config = dict(
    n_layer=9,
    n_head=2,
    n_kv_head=2,
    norm_place='pre',
    norm_eps=1e-05,
    positions='rope',
    tie_embeddings=True,
    init_std_qkv=0.0436,
    init_std_up=0.0436,
    init_std_down=0.0,
)
Each number is 128 + 32 x the weight over its row's rms, rounded and kept within 0 to 255. Layers, rows and columns count from 0. The size above them is the row's rms in percent of the matrix's.

# layer 6 attention key, 128x128, rms 0.0956, rows 105-125, columns 0-63
size [ 98 111 100 107  98 106 104 111 133 117 157 106 119 113 111 101 113 115 121 100 101]
[[180 151  80  89  98  78 129 168  93 171  88 148 168  94 115 133 141 175  96 145 160 175 166 126 147  98 106 130 176 207 107  95 169 164 132 178  99 159 147 146 164 112 191  99 166 115 112 117 125 174 171 128 109 109 109 120 137 117 124 144  93 112 106 165]
 [101 174 138 107 180  73 155 176 131 141 164 114 141  88 134  81 133 133 122 121 124 124  80 109 146  91 114 102 103  90 172 191 147 166 107 147 147 109 134 175  76  94 113 135 130 178 135 136 180 109 101 139  91 181 183 148  86  96 158 127 147 176  75 175]
 [115 137 129 106 201 113 148  73 147 109 125 159 155 135 154 129 146 150 145  89 132 137 130 130 110  87 136 111 134 155  95  80 100 144 144 114 144 101 127 113 118  75 127 147 189 131 127 134  66 129 162 169  94  94  78 102 128 107  98 162 159 103 131 119]
 [115 106 108 136 104 104 156 106 111 137 117 148 122  49 114  99 162  83 165 143 146 122  53 177  55  74  86 139 114 132 121  90 133 129 131 122 106  68 174 126 137 127 125 131 179 180 184 122 129 150  49 154 104 180 119 147  82 189  70 138 105 117 150 124]
 [104  80 183 138 117 179 127 100 112 109 106 156 144 117 137  79  22 141 172 129 186 125 107 104 142 170  94 104 176 153 133 166 134 120 119 117 106 156 137 129 144 100 149 129 132 101 107  99 113  71 158 123 197  55 157 162 122 125 141 165 146  55 116  88]
 [139 105 153 109 148 151 148 138 118 145  74 133 147 125 126 154 137 119 114 126 139 137 175 151 151 134 153 102 124 162 116 129 126  98 149 204  89  97 138 128 112 133 128  83 133  76  69 134 103 120 130  97 110  97 123 108 183 116  92  90 139 132 164 144]
 [111 129  72  66 111  96 140 122 154 158 118  91  82 124 125 136 113 105 154 121  68 146 147 106 133  81 122 103 139 164  90  99 123 139 137 155 120 122 124 110 155 161 100 208 185 108 131 125 180 137 118 118 127 132 144 120  73 167  68 196 170 101 135 177]
 [139 104 127 129  95 130 158 137 173 123 172 131 121 126 102 118 133 106 156  97 155  78 116  89 101 118 179 127 144  52 123 165  94 147 112  88 112  97  95 122 156 121 104 139 182  84 174 138 161 142  37  91 167 165 115 160 141 150 164 140  84 138 135 122]
 [140 183 114 144 127 159 144  96 135 143 166 150 151 143 164  92 113 128 202 128 113 115  80 101 146  84  98 145  85  91 160 152 116 200 168 134 185 162 116 108  63 180 129 141 144 173 139 153 119 125 101 154  62 164  83 124 165  82 105 203 142 154 104 147]
 [144 112  99 171 138  67 164 105 189 117  93 151 113 130 164 123 133 157  87  88 130 160 155 124  70 119 126  54 149 205 110 112 115  94 145 106  38 141 140 107 113 152 143 122 139 105 113 140 141 132 100 172 152  79 109  98 124 149 121  49 108 141  86 168]
 [ 63 150 147 148 125 143 114  89 102 146 137  91 156 139 148 139 130 172 127  82 110  50 112 121 118 100 164 128 118  64  88 143  91 157 116 129 120 103  92 146 175 168 126 155  99 232 179 160 143 139  69 125 149 224 139 162 163 159 131 131 157 200 140 153]
 [146  69 106 126 116 142 108 132 158  55 118 134 138 147 123  82  80 152 152  76 161 134 135 106  89 105 151 146 163 196 145 138 184 104 151  64  90  73 181 141 137  77 124 115 110 119 127 102 146  73 171 128 173  81 163 134 160 104 132 121  85  67 159  71]
 [138 135 123 130  99 120 128 153 104 127 130 175 108 173 122 141 133 128 124 145 106 109  89 112 143  89 116 132 131 121 101 114 142 144 202 129 132  70 190 118 147 142 128 157 131 133 113 153 138  87 169 116  95 142 121 163 121 129 181 134 144 170 187 106]
 [105  86 147 146 135 174  75 155 144 156 140 140 148  99 147 109 141 127 114 118  91 136 177 144 116 126  88  84 122 163 118 191 112 188 105 115 138 147 107 118 140 135 137  78 134 192  97  92  89 131  83  68 142 113  68 132 134  74 181 207  89 123 127 142]
 [105  70 133  90 126 160 182 137 131 131 123 154 167 115 158  70 154 128  97 130 138 124 111 121 130 132 144  90  93 131 102 107 158  75 164 151 149  54 158 153 118 117 108  81 132 120 137 112 123 105 132 113  97 190 130 171 103 141  80 175 112 166 170 118]
 [161 135 139 107 134 138 137 171 128 125 111 151 106 114 209 122  43  68 121 141 206  95  94 120 136  70 109 181 181 156 120 124  92 162 171 116 140  68 192 107 121 146 149 140  64 125 102  85  93 125 134 195 145 136 127 145  83  88  94 128 106 181 137 111]
 [126 135 112  98 145 101  91 103 123 169 142 181  93 120 103 125 154 108 104 107 187  94 179 136  97 164 121 139 133 186 145 107 111 153  83 146 166  92 158 133 118 153 161  46 121 109 137 148 129 101 207 123 127  94 169 144  83 178 140 106 125 105 179 183]
 [102 146  65 130 103 135  95 116 114 139 151 107 138 116 117 110 130 126 113 155 105 149  67 126 141 136 102  71 134  56 114 165  57  86 147 102 188 139 133  97  82 175 137 146 142 177  69 137 113 132 174  84 126 158 169 152 117  85 103  68 133 151 129  65]
 [ 93 135 111  96 157 111 132 101  94 143 139 107 137 166 147  44 138 106 122 143 132 122 120 147  91  81 113  93 155  99 119 162 120 112 154 116 175 116  96 160  84 153 169 183 139 154  97 137 164 141  62 109  49 155 152 145 190  42 137 164  94 156  60 162]
 [143 135 113 140 135 128  79  75 152 100  50 160 128 123 161 125 117  90 136  79 124 143 192 134 104 127 150 156 126  87 136 201 193 158 145 159  97 171 136  98 160 161 112 181  74 112 141 108 139 121 126 184 119  71 172 161 146  89 106 100 132  88  93 105]
 [ 77 109 109  74 179  64 107  69 131 116  91 142 126 116 126 157 168 133 132 114 179  50 130 123 155 105 187 145 106 134 117 183 136 135 193 173 120 147 101 131 152 170  48 165 108 127 139 113 153 120 136 119 109 176 163  94 113  75 147 157 110 106  82 205]]